Weights of a small transformer language model.
Size: 26 layers, MLP 512 SwiGLU, 17.2M parameters.
Architecture: rotary positions, tied embeddings.
Training: a variant of Muon for these matrices, 351M tokens, 5361 steps.
Each number is 128 + 24 x the weight over the matrix's rms, rounded and kept within 0 to 255. Layers, rows and columns count from 0. Numbers have three digits each.

# layer 10 MLP up, 512x256, rms 0.164, rows 335-406, columns 64-127
148146131142154144088105152104162160146135116107123114147120114118116116095112125125119164131149102123170141128157100132141155130118139150110153144095166136105162165161154111162133094126100136
131142100098205116127100119168113110105111160159135156151104114125133132137157150120174151104075118125137153111114179141095165035124114150087126166107139130149140122131101096080138131111121123
110082101111168108127136118093095129112095139106108120101143147138135127144156098174115116153154150150146126128094128129088132055208130103153143158103170105130166094098124146108175123103168137
148141157155063138138111158195122150158171117124110154163124171149116125115107130122143146148122131122069125095166138091141121098137147132143147108103096116099120147116166070102118140132127118
103102096104096109091119094124147124084116141180164139114124142086123156122102137107118112102118175124117164127189163085154120135136139102107128119097140089119129103147162112118166093101111121
084163155114111128121137123119158126139172134145151166134144170088116120120108124149075111138132100109102175149057148098132129086136122140117116122140120145124125137141142138143158118127152143
120137173126135150105133137108099126133094145136125150095118093087083144127111121133133126169151127148129133111148077087154130149139169159117085165143117096166131123131142128111129087134168128
161122157132132193118129200114104094103149107124184146125164093143112120134118158119117128164123144138107144176059119147138125130115136106142108131145141147097128143113156135103144131108113072
061132106145120146131133104119189109118152109146119109159129108123148110125125125133145176115141179062152100143109135113115147134120169133132172118125150141157137132111164122128101154099158097
162087130116103099100126129211162177106087122109136142091132179104120109128128138076109132110107121118091127152115101115083154178116107091116142111143148078165135145101164110150147099141146101
116134105117169141165130103098139102109143110124104104126132169118130120165132144114152108122150120154097128101148111158103172132137171147141113131116147137159150138159141122129087103151124140
141129094114131151154163126138168118155123139115121135135118118129134136133100107151114124141122163119188058112146110118111112085179102110105139115119146195152117162117133145178153109115094121
138128166126080138128146145098146109117144130105100167101142114128148105147082118129154160132162106109133143102113102140154148092124168144121167140113133150109114135146119139197098118118111126
131135101149166142144152118119098160162173107127159153102092132106135123190146173122126154150132149080127120113124135075143141127102130127126138108114108154112129127156117123163130151168140122
145145122104170134143138087129116146088129108145121082144141110125127119153132123111119108159110141142140132110155118148094105117157117110157172112143127158090154099111094137153123129136093144
137132119147125112090140118114099132117124146135093112140113111140128149136132139116122115135164143119126100135084136116139153090151143160153127143124117147184144093133177129149138098145121165
086116108121116132162137155118099089128145158144112144131133136143123106117110138156137113144102158151109104086104127153145121116119101147114112135108129135059087121088098117116078158160152111
095175169117107135186131149132119145126152124153058152140152105143099124100105116152151116136144088133123112120160098169137119103093136133159115108161117138099113152138101142153131109127154120
146171160139119125152127149109152121099110152102177106118117134114182143125152134130167112104105168103066171127111116126118136147147123160169118171162143148109108119122121151152146145135111091
122126134098147090118126146111143132153128147113126128156106114151069087129154140143130133112119130160151131154120121154092064136136128141074140117139149134131138128153115148137136120111089137
102176099108088158123097153152121106125147141123115066142124098125106071145129117129161112178147149108108129128101149079165066092187138111131114164142112147127122113132165102191147132175121125
162113145100134125119142139101146052109119180114118124123115129078127105105135153120124112137123115157082143116128139149110131166119112098148101149071122136146121128138113110146135122133123153
146117134162111182118163125118136125093182124157145063178119090122085143136155120143060133118147135126126144142141150121115130138129138111131121105138120158124122104133136108134077134157150117
123122129092138077140098132114149118097109136072135105108112151153138117121124151140096084114146182110117141134107173154121168133122149110142126125120146145127185138099123133139141129126143140
131118103093150129130135131112148116114146171126096120107131132087099127068136099086167100158174139180128102117123118097172154120149139129154126159122165125111174124104134131091108152144158164
138100145106131114160144131116052145102128125164174132159148161159102115139135133096145136101113140168139171127132136133150150119101160154127105100151046165116122140133181154161145128163062149
106170117131143116117112156152085124179125139159131121096108129119111101106090156101093117127143153105121119114161108151170117110171111089128110127102136120166071144141075097110114115141149146
160123104110137129145126121112137107112150148172151137164115152135151117158175109070134085149120113105090126104152097154155110111103160143119118145104117112122146141128143094151123144070116119
122090134138136105146101121117093055166152127160088107151135121125096122149101132144120093123116124108166184160157139161130094132118131121130149137141137112143148133162158116074103144076100140
121108171140128106119105054114137119061137127122137164146153161151133154133151077108137101143139045152135144132111089128115113174122113160091197138119118084126109138109089140113121148135094161
116135140158082132126181149151101109093119115140158103144176146168130135103097121145109137146110111163126121133152114132134128112123115081120103144137107130132095103149091091123123098135160105
134152151118126100095136153172141160120106132172160122099155125105094107105099103078123166140129097144075100105088161108141197161142105142102098117153077093087148128152159137114127162111127113
166147160122107092103119151143149095117125104124136115148113157145085090126105103126114095129104125128053166148118089144135099182079130112185134113055119108111135107114141160096113129121143145
161144118107121157143135074111127109088141179125118111153154136143187068120147125101138179135101113159103134116125144136127122114108163129101145128140144144129172157117122113100139128104135155
161131135136161156119092085150141159085111108146144115126143130108121094136119119157117105118154139133129125114121123155119123151129090119141090093156136147092151149156134144152158123107110127
145129145106118144172133127117094112112126101140099085164117110058155169087131129147127134148092147175125147157119118109128111136124123099111122111155108148112128125161094140115145154141150120
150147190147161129095101127112114089074136080154184119129127123126137103135091137117163169141125163119117132112122088154148123124144161079111134108128161119102134108132158084120095106145115119
118124147084143124150105150148101153145102178145101095072120139077115134142099167110156094128113137117183171135150101124188124120137145159138099138132119158129091159104142080136113133114108138
166135139098121150146128100092144140183106135129140117157153133184164125079133117127125128148156114108108141154152153180136081098182140108099135094081131141133124147127184130094137089081144125
136162116085158099186133162117146173112123141107163106174126096115110091099132112178130144144133135144159144118118132109111113127134140080115097082115138074153094128098115110094143137130143124
092121140181138122150095094106138099143133113131107116111100120156143144187114158090131151082103118144132127113096151138145124149164138115119170143130086121181121126119153089147147110127138145
168070149115141148135163144136145137118127139123132155135182098099118131115130165107124104098127140083151122095117161141071142134147113128159107127146130113090133127145116156126131085130145127
116136156112111108099124126123136136105110179126102114169152091171125139121164098154123111122130116136142119146104131142117103100130135076128120156158130114145146149167153121077129141138118106
147114138136174115123150118095127125135121141090113086117124133156137138103146136155125139117131128095124136132123095165120125145103132115106102155150154098148130114122124077124084140164130127
102143113173097132130149138109105089113132101126146136117119136145080140148150129109173128101087104138155108127099130100128159078123143136125107115123125101127146142140107079138153124124181143
080132145117135107176111148104103126128125152118134145142174112131130142177114090120173163064071164128124128124156133185143134171155152180123117105145073100102136141102118119113176132107113157
112162153118125145182149089157088158138134072129144090156089163129142133144149112124143129165133082112118115123170182132147149104128109128152116107098102108127107121157128155159095117156148111
152127115144125108115176117129151125165117162126106150099083117142142150137116075137152109149145107133168103133133104127119148128120119125119127146116135084153127157113157100125129127116157141
128151128147133139154114172114168126134112137111149116106127125139112089085099074126162107090139138147156161090080143129121140108167114144134117124163106154077100114087134147104147140138107076
147121110145118149136127147123112115130154107148161108146120138127116135113159105157133137166135106123117086144156117117131100156129165055146104093128070170102102141098099173131101162117121119
113142118082085129146114168100130167113150115141149148148142123110108115103147083141159168119144102113123110122087100095136100126114131106142135126139133158113143094171150089147145113145119109
141133131170127113152114165135146157080095111132099131103110139149131082158125167132157126126155147123146069138102134113121145108099130167068133172125139147094154162151150146136114124122125152
173142102118075137150135091122142158092120165142115127151150158104146138115079137117132098117133108139144116105151136132133114115118111164149108124145145146155117150129176099096104100092150111
121130109142160134125106102120118128102104098105119152131110130154144135150115102130123139111134154115093113152081118120135111100106080100163143140112147097152121111103140111143106108120097097
130104105115131133093155153092102116163073102153131108148132140105116140166141090108163069161150152179092117114117152125105139133147137127120143127163121109138102128117109136114103147082132148
118113084101105139118075125126121129156093162164122110094134134141097120125117182122096125133109088155110161157157111115144071121133118097078097140149152116156131161118102129111098106155139082
130121108094100128108108140096125134125110139167162121149123121093109130135179127134112145072141173097101150145099164154100168128129153133142148122075116118127128131103174148149148123147071163
152168136145121114143161138118127096122119077110147168142117121125110169114133120095103144109088104142147111130097135149121143106122096095128147119124129144105105138130151115108146172137106100
142078092118129139166116092163129106144092173073152149154133132110128154113135135111119080123144151135098105134122123088135121105135129104119143192116145130120121162121108119126118180095124111
094157164119147094121108129156152106143123094126099097153118096143133116092132058148151124115133102154117148148161149123141119092169115172153118149117113144122109124130124139180124117113141128
085133131137125082114146100159125086158145112127168148143163115132111101149158127184128095117139094056120130143101080115132142139178137117149153146112094152148141134122124132109131110101126121
161147081119093148145133086135163119142149111132133165130139134126114157112175130128124164112107152148124136099074126067139142089087141105071151071076113113134120130131105147122160109140117125
139110140160154111141114128123112150104114152076156115137129083132149174125148167113103144117186099088172107098129167145118122172166129115139143166142160145158141146145124080136095131118107099
149092098093107078143163122118157123166119127092116165159131132111157112140120125140181134099136101106142167121161112130142081124139132137116111086131149116159156106136135146123091166124123127
113142111131130128149120076110129164149114133124081130091140116053102166128156118119112133105183163134141149147153145138121112155149122081117097166089113088120079139142118176116134128110096117
097135132125067082097118099117131134098136121142125151148093133160088079137131130091112153092123145101119125112153130119133115148141113116149147129116128125183142078071127111130123126178141133
134133127142099150162154163152119111149149114113154133124125130152122109127119129123117158132118121133156084145145169141149164100128153113153107145110134127159142117135125123112079096139107123
100119181150128135109148131135087136099119126145139184114131103119146176164117109113115132140162123113134144159109125160099133149145106150139147077147105149092107161147082118135141117178072132
146121118119172146136135099148158142183099119115135139098172134157165129111144134136149150115121156100132159123148124131102145108138103103130129128140125160106128135087133124147121149133125087
113149108164143159128126098153101176137144126104108146110133146125146107153133098105110116141152125108146080097136122143063138119157108088109150179107147153130079137128132103060135121129152111
085129115175105137118131193111133101132160105131144110136134115146138121102123145114148154152142140126164086126138111113147109123140144111078117102101071146080161152162126133124091117112116149
131128086105157141131151117130111142120080112147113123124121135131129121114139159171118112115146108126106171124101106129154128098088130134109118135110131126130085116127091109140127144138120145
# layer 10 MLP down (transposed), 512x256, rms 0.107, rows 335-405, columns 64-127
133126140131132140148080131104134124140201106163129144168096158084102134210129101091148088179149162084129123146171123117126107140150134153097138144084135121135129095119098139161122119121125134
131141114112131124131108080137142145105130137157139143132105123095152125161129146078097112106147122155122133153153152127113131105163112135147091135145160130129192132128079091112145087118143102
127076136088071069167114069106122110124108152089107104158180086151126152104188097079105165147114117125156134138157150122124150118135129117122125123147125137124129074145147126089146147142093147
142084135083115129172117139097107088128152135106084150106173115096167126109126126097146129142121140136103182066133086164120157127101150089117117080107116162129131136152150102143165167119114138
137163189130171119103145111154147073128122182130154157079114131119096120161161111115108086112091186103099124149154117127119158099170120143163119109105104154121122148111152126163146163124157107
130132103172156123119124110116137181129096166151104157100169117151171137147112178110095132138142130112151119137107062106081106153103129146134130146152154118139145146131148134129192106147143119
100102150113138142119109125164154107116160114130154107146083153132151109107108135167129141183133140090105158156115179143077117158142095123118128136164089142145107128109104151128132177133125141
115130114114134135130132153135093142104126096095105160110130128129171131102127136110113118156121132120116158100092161147112130131154096169170080078130134146091126169133124181090122137085117147
123131123123133104115107163107101094118141110093162093153102113113105118113170106120116114114151119101118130124165094125111159146126166098155078139097124119101153092149116103145193114171154178
130099116166160142096115155118139065077094112164127113111139132086143134198086145119147117112115102108138098130139169124144093069103137144136132162120149134132137138092125120201112122143113126
118109115101107126073104132147150083146138146141144124167114170145138092109136132130118093104065156145150106101141137150133116084148139137171144125156094108134097116123110105147084124147156154
144138112113137152152145107127129186124115114111179115141154102108074126129156190162129142124130094136160114096138147194068110110157115161091125096131116150113125096117109157125109150082127158
130132120119115168106145134125098157140124101133141111113088137169140129120128131150113137125092111125131164151145085092167160096109113126139153140123131127073121121131097150150125112081134104
113119067136094152133118121122123098144137131103146119136124134132135098199125151146108153168135171104115112133142125117125125125153147126132169132129150167091144105131118148103128118103110066
143154140090110125144068100144077117150127165123147107099136122114161160123105092125120134131145109142133119073127079115147129094136131093138140128139158149118175119100142107133109127115088135
109144188098109147164118156089110118138158138169148112091090178133127118162148097157157104077123101132105093141110111155099126151116143118102100135138115147147104132116140154155105130150099148
147128124154098116150145148124134102131123133108126122148118126126121133135128117169134132152136121156132118117137168126117121129136117102159124129134112137107129108125124121125164159134169088
129188151142107153123135119085129171093114087179111137111163154159152140142122132120172119080136114078128143182127167183132119133137126157145137075134143111164170126148134099164115141111145112
152099166107133179086165098114164156102150124108109114137102141146112163120131123126106170176116122108090144138176122123159148124113136112098148123075105148161125103153109155127155123153187100
135148115161140133118130084141124144151128122090117177122135126142118129148128129159138131157140144102127147116132117158137126100132101093151159120095124112112137146074099097096131139131144127
128134120115119152161142163092133104104126154099104142130105100124140136127139136158152110131145132092114162169127147145123094084120113131105139137157167146167099126132172168173130140134104133
124124156134145143145148149123138115107102121131110165145089173190126161136158119160131119085108141156123081101135103120084105129124116130098128154180146154129127127159146159127121092139111095
108126075156177155096139095082107126146095133175142147118123113127087117165150152116113112148131143085115131140124115137127142139164162117171146126095117157112117135132082152146100113130150144
172133165162120125156128130142103095157164134107132136164109109113135132174109151122094148113136118115124190115102157143130078192115151114136084110104149093112132103111137095110114147121164116
151123083122135106081074127120135122155116148083134164153153138188092117137103108090129099162086131107194081123122171121140086109107150109098117125064146163109109133123131135151111140134115139
064102097114101132143116120122100159141130122145138104131138110091147142122087148160154114132065136116168098109092146167128108127134142166147140101130107165106122118134127139147127074111154205
129104136144150126096146145151144093108166144120143104118149128103137145131129134055079117138148160139133132133111124151116144081136111120187119108115123104131146142169102116126126120145159139
093061080090124130138142119124144144092164120147173131104139140175118141124125133140064121150128151131152124128130102120123180156126122114136118133093113105153116123144132113163158174149164125
156102124166141121077147129108137114123127150111132106111078088149139079134138115108141118120113151115091101111130117158142154114076112116129108163140126146118101141092173128142114179174074120
140104145109129140123121096087163112109132137128155145155121108132121128134126091172136073135139083143095102099140135124130114125164111132109141099093122122184083149172134176117097113097087133
168126093130097139142117111131139110151145130122144138107070081109094147099115120116083112162126124111116143154106095140131110131165147116122099155139112136124132121089166160105161113123155153
085169097126168164165168116145130147077123172155132137118183084136109167127170098100096168174143114108120134194113114126074098106151083144141117135107100130106122092124141138127110140156157104
151135084160132118143132155127166072089109147122150134130158122136133137159116118168117131138146109153143105108142159135122097128162135123115122077209158135120146153130127139162094134118128136
130097152098143166127126103111140175100118148131142135149105133146120116093106136111137147096157092100115122110088102172177131149133107120104146105130147122166141133148168115170105122146152122
116141117139135155114084146152092117106131140140139107103132093121112122187132136123155148143126159164150144109158156124114097108093078127109180101125165118109138166089121106145126169104105094
108136132111147098110105112118134154076088107117118158142128129169128161114114098138107113133135121148158093080130154164133138200070102138142144098093154154151114133125128126130088089131159141
106113143121093149143131138091162175095131093140100173167137160117116114137130145149171170144113116145087158123118146142159139135135118111124139140139129133174131119126156136159097097155125178
147078135150138115154107189090136160144138115155134095165127195142138125104138121137144110151176132110125122132117125097114174127203125124082099112160096121121115104104134121115114104099110129
108153087126100110129139150147117098139135107187159110148108143160099156130148128094117155169142128110135134147127116145125103107122167111116135106133099140129102117137094130144103100101154082
137154106097157137192149144117111112113142097104152115126152151160168065143055128131129095134118127190123141165080140094122147162125139149108096154128125113093117142127138154160103122131140088
128161159127092122110136111091130153122147167183140180127149100147110086173122121160177120092131157122080105095123142133125106106182131098142152140077151134078098127107152122104117130106122127
134133133115131121159123116124151105077109135135098101120171129149138123144140124136128121120158178085151134166134149121091110124111148131113135171183129147109137092157159136117145131147163096
108121159128116148122089144120146135141119139099083095090111128144089091116093159137172149121126119113112130109167148126133155123138125120173080113135113100096144115092166099125113112134139130
105082141188146124131170133080111092152131166154127146184155123070133121141106101172125097109127110168111125110126121131134119115141136122132149088150142123120098111112137071133137129112193113
094140101137118106063140132147101113085098103143105123119108140110177112143113099185137196091173118082162150156127144123123142102134160099136126140197163135123143175146114095132179112102114116
138087114114157161095103127140177146130115147119141147139151142124161128131073092119157184150116152093117117116151117105123133159133172127128120164163166159155145128143112063146127135127081124
049111133144110159152127101153117108116078114124152111120110095165141165119138105159112136163117144125134128100116143141115117121102109135085149082146102114175167141118148154144080111139139113
133137142148162130142168117143150099127144110135126140117124108122076082128120141140095090138095088124186152126127093124136154130116156175161105134160121167167146163141115103119106110190202207
089138114117128129118118130129166117093137156123093138119101102094170119168131172148120142089104111118123112163127146106159142159121108123131142167140134162139119098086101178111155162177189107
144151124116123153159153121129160106106152102123107104167113084141157141102100127175121103129132138128105136136113163132065152132103122130146134111119144156113152090129140121123106119131110151
114125150131150082130121137141107119145131146139173135114151148109153123140128170112134192122123077113153145119121088098130094149136122122105151126121137154103134119099117157116068141113125152
160124159130142110126155156156122181169159136143134125122114125106110165157121125110135124119133112116121140115106129102073160124100151163107087136187116144126122145121159125135170125092118158
100124135126138130120127151101144171093117141133146175112140099113118133130138144120145150156091106130115110125136112167123123152144109178169139144172109138161108154129152125149128130103154149
105126106131169122109143120145101114092187150129130096129139174144140149201108138100145110141119150110121154119133158094122134127126113143126152116146150147098136124118116122157135098121123097
123113127141124113124098149141119118133132121127114162162111110173144142195126078099183156101113097136140136143129115117139097098111123150107139136121122117082134099188127123162124143155127103
146096178110141088126143145124120123123113143133132137173148148129090107100087102153151171112177127094162125142158102088104128080118118113120107161148115106158165104111131146139127148117099106
112068096135133135145155133130143105102151133106129132138094108102141171147113154116097121147118086140165137152144135143142119152126099107155127130159190141122076122106135146105125112120122141
139131129121122112119164112109125126114142143113156143112139129126113111110133159129096173149094128114119090068136118146097153138112122175173145106134110092119144092138126155129106143148155137
140135121121137125153154149059104141127125142118178126168105104131180127205122163145143127110115116099126123120121087115127075174131153158134116127147119137132102177143117116131096146137149115
170135152087122115137115145110097095155118153110175147130098144182128112121116101132152129092133145088196123126125130107134144160144086123144123135121101145099122113124146155092100091153117139
133120129105158103119160119152125078150137135078129121118140117167106139146126126134102091148150117126145133128121077129088142133135115219139117132124113148159117079153155114113123166130135153
198178098149087123103140128091116150164142149074139116122154155165139132117141153116129135125125147123154148141141133107149181119130126152093124136113167105169116165095130128108132158118127016
123123105154121121136112118105114148178177135104111121106105104104120121115144130190158146134127107128102161128131101135132158121110153122138132149119175132126148139110124095120139077111117155
181171157087117117153087117112111146113153137075125147124114140134122143087098132117140151122125134116127165115133137135127154103169149083108138136139185176116090102106125099100184109150121159
133108143111115168168120172105114125142110135138137096150124152136126144163136109093148150142093112086172150147106143089174094070115108176140120131137119161152150083158086103073109134099139136
105117136154141100161136082149142158077153142163114127154149126132119153153126092121129149089125148159096105093114092117185095128152090116126154113130137121151128153130110149148142105115132183
137115081127140108134148114099169127132163123102126118134106145130105153120137111108125104118101122142097116117101144124108103107118125132132135155146146100110096129127178130151141138146131255
147137131103145180137149142157103120110098097111106115088163153112133080148153096116156150125123143182120109137119119136118137132167137120102136084148130187145151136119118121127116099123169087
124119125171168139112109101102130131116178137158108067126096147148145123124105113150134115137136119134107115141117111149089124139170122116120129107116137111117095100179108129082132142116110170
130099105155098165096134104089167104142114138096126119200136132138111125132148147160138173121137125118129137116155120132109146130117134181105126105090093163169151101121117099123110118110162108
165174145120145146128132091143157115131133102137125131127150135131133164134106126112116137106140148169176144131126155137114138122125125119148135123132109141123122196135093124146148127090147174
# layer 10 MLP gate, 512x256, rms 0.154, rows 336-406, columns 64-127
141133069132141170156137132104122174174154163172120077096101180120169104103142122155179156115161121129127163117112095083093145128115151120117165152103144122146137175160145144156098151128118107
110104122136158139162137102102113140132085122159172074111104149138132148150114130110166163176135095124177136147173103167131104120154136101173097127089147134081152162115105088109165131138144131
092163142137112142139119122127134111121134159174131132109100091139153124082113120144124131132142106115100122098096120168089109137154183097105091124133178168120086177098110104143118133103160138
154146112142133110102140142134128145142142137134138149145130158159140140125144123127139133139139124125102139099131139068145138117105150154094137131084119141158126142121095148172112150117116098
102137135130130100129081126122159054140163117119184198124106112147130119128133089141108133095130106148123129139132124140152150142121145107122144175086143135157136136126127129128118143095089104
132134117091149127129096128124142074120083091148097135095176099111121150106120108162093141109099111107075152104156124106111099118164148125121081143142151151150181139103096112111128097132144119
123134081081069125148086134101116161143109172145128119130097159156102119133136143157119158100133093137135134078101129120161106111150154137117152135117121145126142099087128126168111130130105112
122115140159149117131120115153151097168129138094075129096121143137123114107173130166113126114130136119127164153099134183142146134126155125150122140137186169139139149139156102133127190093124113
113118144163127128138113094137110141144131174079145147155110079115125172137137114160104127137090154132118122120167140129105083156128145101153158095128114117112151115158158130146110167120086119
124113093159056161115082139131141109086127142119131111125121171117145133145123133107128128125103116110109088124154139139123089125125136144121146146120130102150093104155137149162167150141135135
139129152085110139183131148134107138111149112112123144090151128158153137135150157143132143075110093101164076138109160137084135105121140159085106133137116155129100129124133118156090130074098098
116132116090089126144135076134160172095151123111110155147138133109125124167149154147136108123105127132091129163108112110133125079133144115145139137110146129122111099081120148105148089136105106
143117146169140126100134133126142166149114126129132083113097117121112101145122077124150102097120147164142109095091145151172162159120103141124111113111149105134115097172090060119133114120130116
146146120156115118116171135118140112098158170146094136090130110071142149125069141111162099114163092115141124134139142121142135124139096117108177149185122148121156104186122129187138134141129117
107138154101074130164129147133084109118105135147126113102098118120130119128155160162155102104125120110152101121123107144113113100127126099148133153113158108159148136125092168172148124139166104
144148127072147143123114110174083151073129146102163070159105163155123087117127145136126131121143134110104132136165139150124091151113118114131119184141085128119136139139083118120145159173126146
176108158129138160111149090126185149153148162108111145093112155106139086123137156147118110118106156136190149110137090115119142123150103130108134172131142105052156114143161111087159132142130141
146163124137133100147135141132135155147141115112143165135080163137167137133098125116116138131093134103115122135156134126139144096095125142156142156123151137107127141081113160104134114152131112
100159138141081116109097138135108111093119126105136129137142164140128093137098100153180064140108138151197110202107115144104127166122124119135126147142152106058101169125141129123141143140129136
084137089104127128141101187154110156118122124159128062100152075125136109156135110148147119119158159047108162124093127141125118101126097152154116128128153120183145132132127129154148097152134121
111154153110143081123152125150105147117123123108101127129107136151149099123132170131141155085132158146130121134145109126138113122109112152117128179140090162098101138096141090147113153109168137
094128152158095169101167103123106138134161145155144131140126154105166093199134145142104117136148095135176113116119155155134095155168135148150107140105115121165128137122078144083119159133162107
117127138151085143187151102158175122116128151128149123128156143107083130134136140139137089089138158131141172136131160108155124118134142096097112062140145135147143088142104114127147141138128132
126108094108146105097092129123122096114110181084130120117125152154124166068150098097130110108191126119160125131079114117142109124138110114141110143107178099112128140107095148134115144154122156
114162149117092132115140164097155102086135070126114163118126131139127174104143101156139137116160183146134143147151118159160064137132126093136102181130129110141098110137146123131137170084153119
199066145106136184093147155135149167100183098102116124137141133126134119099126110156130127139098108148083104101116117119106099115109099134100138137134169158145174113164145157105171138134091118
133157118132110132125101126138150125093146143157185135155116131107088097132134127120169096088141086163099098156140103154146087134154174151151135142078086134158107118137105127110162139089150134
129120090100113117119090104113156113114133153143153084129149127115116148149125086136083147131110104139140116155141148107114117112128115149121120156150120143145125135095131102176142146141126088
132107157097149107166148070143093143141107100165172115145138108149100120147144148101124123130098089120099136131121109107146132160127133119143102093114130111157135177142108114123102080101083146
086118141140113091139145127100151116100193157104134156084133075094164154162148136190162098142133134125136131138155107151158130143151092102137102093161148109152115120124176145103138159159150138
133136127149140112145088134157154122115134119104112145086133152169158130128146135101123164147113096125151118153130139163151122098146106110139141205138120082184103150111165179106112192113163097
120116119082143168115143158109127157089105105137054116141119115135186099143064104127141158142161143174123166129155136095154154124168096140133151144114121135145127111101143105142111133103133099
127137147130115079174134058130137145149153088177118136087132160132097122073203131122137116145160129109125128114116119110113105160097151133135158106131108137111122126130118109181091112157133130
094138144104124111110145168124137151123089110146145148088111137113115123073146119139114082107141141153130118132100146112139116135169146148134117170104145145126120108183174136135144121097118132
112112179132125145085141112162149103091166140146132103101131117145126092150115127094081134127150158137122131126107074151110108135108140102126137130117067112134112115128117142148111087142147117
150123121149108120120119132126162116093121141154132106139125148086124149101160125117105171123172106094090081130163111129108118159146145157109123130158098130097138137130121112135146110111153141
121108147098052100119091062140103134115101119121137132096144126119087132154115100067112140148124123129138119110138097118163096097126123132169117166124164096156170085176133129138146115136112126
191138118170115107082144137163108135109116133111114094148184119157140148117163116143137126122161163103126107100129122150089122128096188115102091098101124113153126140122134131141105112108184126
105082109101124145141113150153114099131107126154095141122176142137111168160121175105142096131167136126109142124122126177118154095165153140151158169137119156118108132121077107135146122126118134
171112134143139170126120087101121082086105166098146142103160114122167125156153113113100130100126145083176064117110138125132088084112139089136111140114093195122110173167160132103105114088100111
149141144139160108114178117130095205135134098118168100110158114162148182168155136144110101121132147131127100130130111083100106078126111127161063135116128148123179127115134138093138137141131106
149107163097153137132133131151192128129142070169151116097129144079155130145093128142099129125143109124129147122128098096121149126128107128100140123133142127107137161139120133139123144169137073
120150127122132149135159091071128113095105125142141144132141140065172117141154166110134120105136117118107095127168162133164101175158089112133103127124166125113114081108131105130119098134151104
110136100143124149135119106119099114135116127121104122137098117134189135145160092141164139105112113148114154114091124080163137118086113122100152124119147117099174149118123143149151116089147103
127070154146127102105126113135162109127085131133123133130171088132115168145131159162144093138132108113125124150130130120150112147115104133150117139122080095091127142164130124163112137160136120
128149102133136122103094151150157125132184188094104127149100112106111145149140118121110101154118132146105139153103104157143139096148128108102126179086138134085117112157097108117169151138094113
139154151128160150141163140149148118114146148157151120115089106141094062132151131130169094133184137099123147135109080101103117113164122156101132107106125139119097135149133154107107133155117131
110151157141114081085120113107107090109098149125091142130124123097168110145151170127103129121132123156153054165166095182141107116111132170104145128124153076137133093117144137143156120098127123
162111149090124127135110148171116145111118119133140164108119121139147144137163145101126106135122183153134091094142155146144141145170160105115145120126091117121106134135085105136136118142087113
168085121156104160152108123110156126122138098112133126097087150137192098101090122156141145172152118111108124129104128154134126113144125153124156128131164115133114153136109104122062141110105117
130098146169110131147118193182092149130135145127125147113160156112089142115125123162095082133132174124149142114131150074108161115146153120115140155129116136086123127122108140151153133138151114
100114082043190160114136089133124084052121100145096109149158113145106116116152126148132086136109153133137181101126136181138084131090078169186092126132118100122128116191125117136111144122154131
125110134129117117131168133114078164102132111116092112115124113106081121096102095193121175111148127152114139156123123094085147115175136115123127139105154113130130157164112183155101149121151118
140122109136137164131123098132129159121146162113142135112153123107132122142127130116148133094094104081164163135094115145135110125127124202100143127105171132113154126133141106138129113127103103
129125150116143137136094077123147117145131092086118150117161142145113129118145162064127144088143146119149102100124094119154097161174107140175161144109124114125096115178111116131121112136136116
137151120093125163123125152097091167099111144108118079136118112115082129129137125115091138105108145148103115164103134131128184094144174114131140078108135142119160136146129086133124091119139175
137137105110090175110064075081117107116097137073109102130124157126129117120157130195172109111118137150122117134144096143108147115115132162149135089153135139153146103123144095120140154151113120
122152119097106114134154157110146131162094109123120143182103119113184134152114142116136130124151144148084144190100140143089116136128135126102136168116136103131110107155169114115136131083131110
107076138082068154130104104139130133127122140126111157164122131103116119151107117159125174141136149108142133120154144124139152179133104076109189158131122160093112113154114094081122133150137106
130128128100121084138108106123142128118174147110153129144139143117091123139132166126118152155160111082120125087158117143145113153138140088099099147144128120144117163120143117137136170118124129
118088148114120132125151149122189100094128102109079134079148152196123196128155131106152134117131146100126134126132105129151122152108129110113136119192138143080140156066130150161149136161159144
126162128137147126160124153093149127132125145093140129135136123170133118146117177136141197116123121096113104131130164115167129122166169081140093148119133143102118133076102160127077132149087114
124156124127154114156130118113169171114119144102084110136088187114164103137116129149165116141159115118144136115139119147184124120139161121071116127133143146141114127145122131129169135107124113
147115152129113130169118156117125097120114175102129131120112128156150082099124142092151119112110058130149122181115137103144113100083104139113135111130156129092099099097179117145097117109134164
105147144135139150139162076086127132144130139126112105127156116125074129132138101123146149114118150130149108118156103108105186186087158138117133128165077116151112145142127168144169187108145105
141115094132139138146152123128140123142157105115171129128082120111158144149105153144102111105146131174127143140099168160153115104139113109116142117112129102104100118139129133110130123143120127
114119133103099162136122144122160130141116126137067115126133198110138102128137122131154155140121141117093117142134103104101089090144141153089140138153119150101146111153122135090121113104098107
118104133100105115154147144143137089124124094141112174115152154119128128088068132128158103153120112168138087196119126141116162134191108122111140085141140128159135172130105122120104127167128149
120131115146084078115137128126135159143114125132174099113145139156138122144123117126139160130120104123118117137158081097154155132139154157186107102129169149138170109174118074150100120092124104
111140135162080086125073126145130155115110099146101137103132164142138108112112155074108118139128175157102112140138134101138111138141143116123131118129096091077169165136084152136140155132149113
098151149168144131145135114102166118109175158116173184170151089076119133132124137185138102136164117083129161129157128114125134070154109129158128123110103122128134130151112075163112109131124126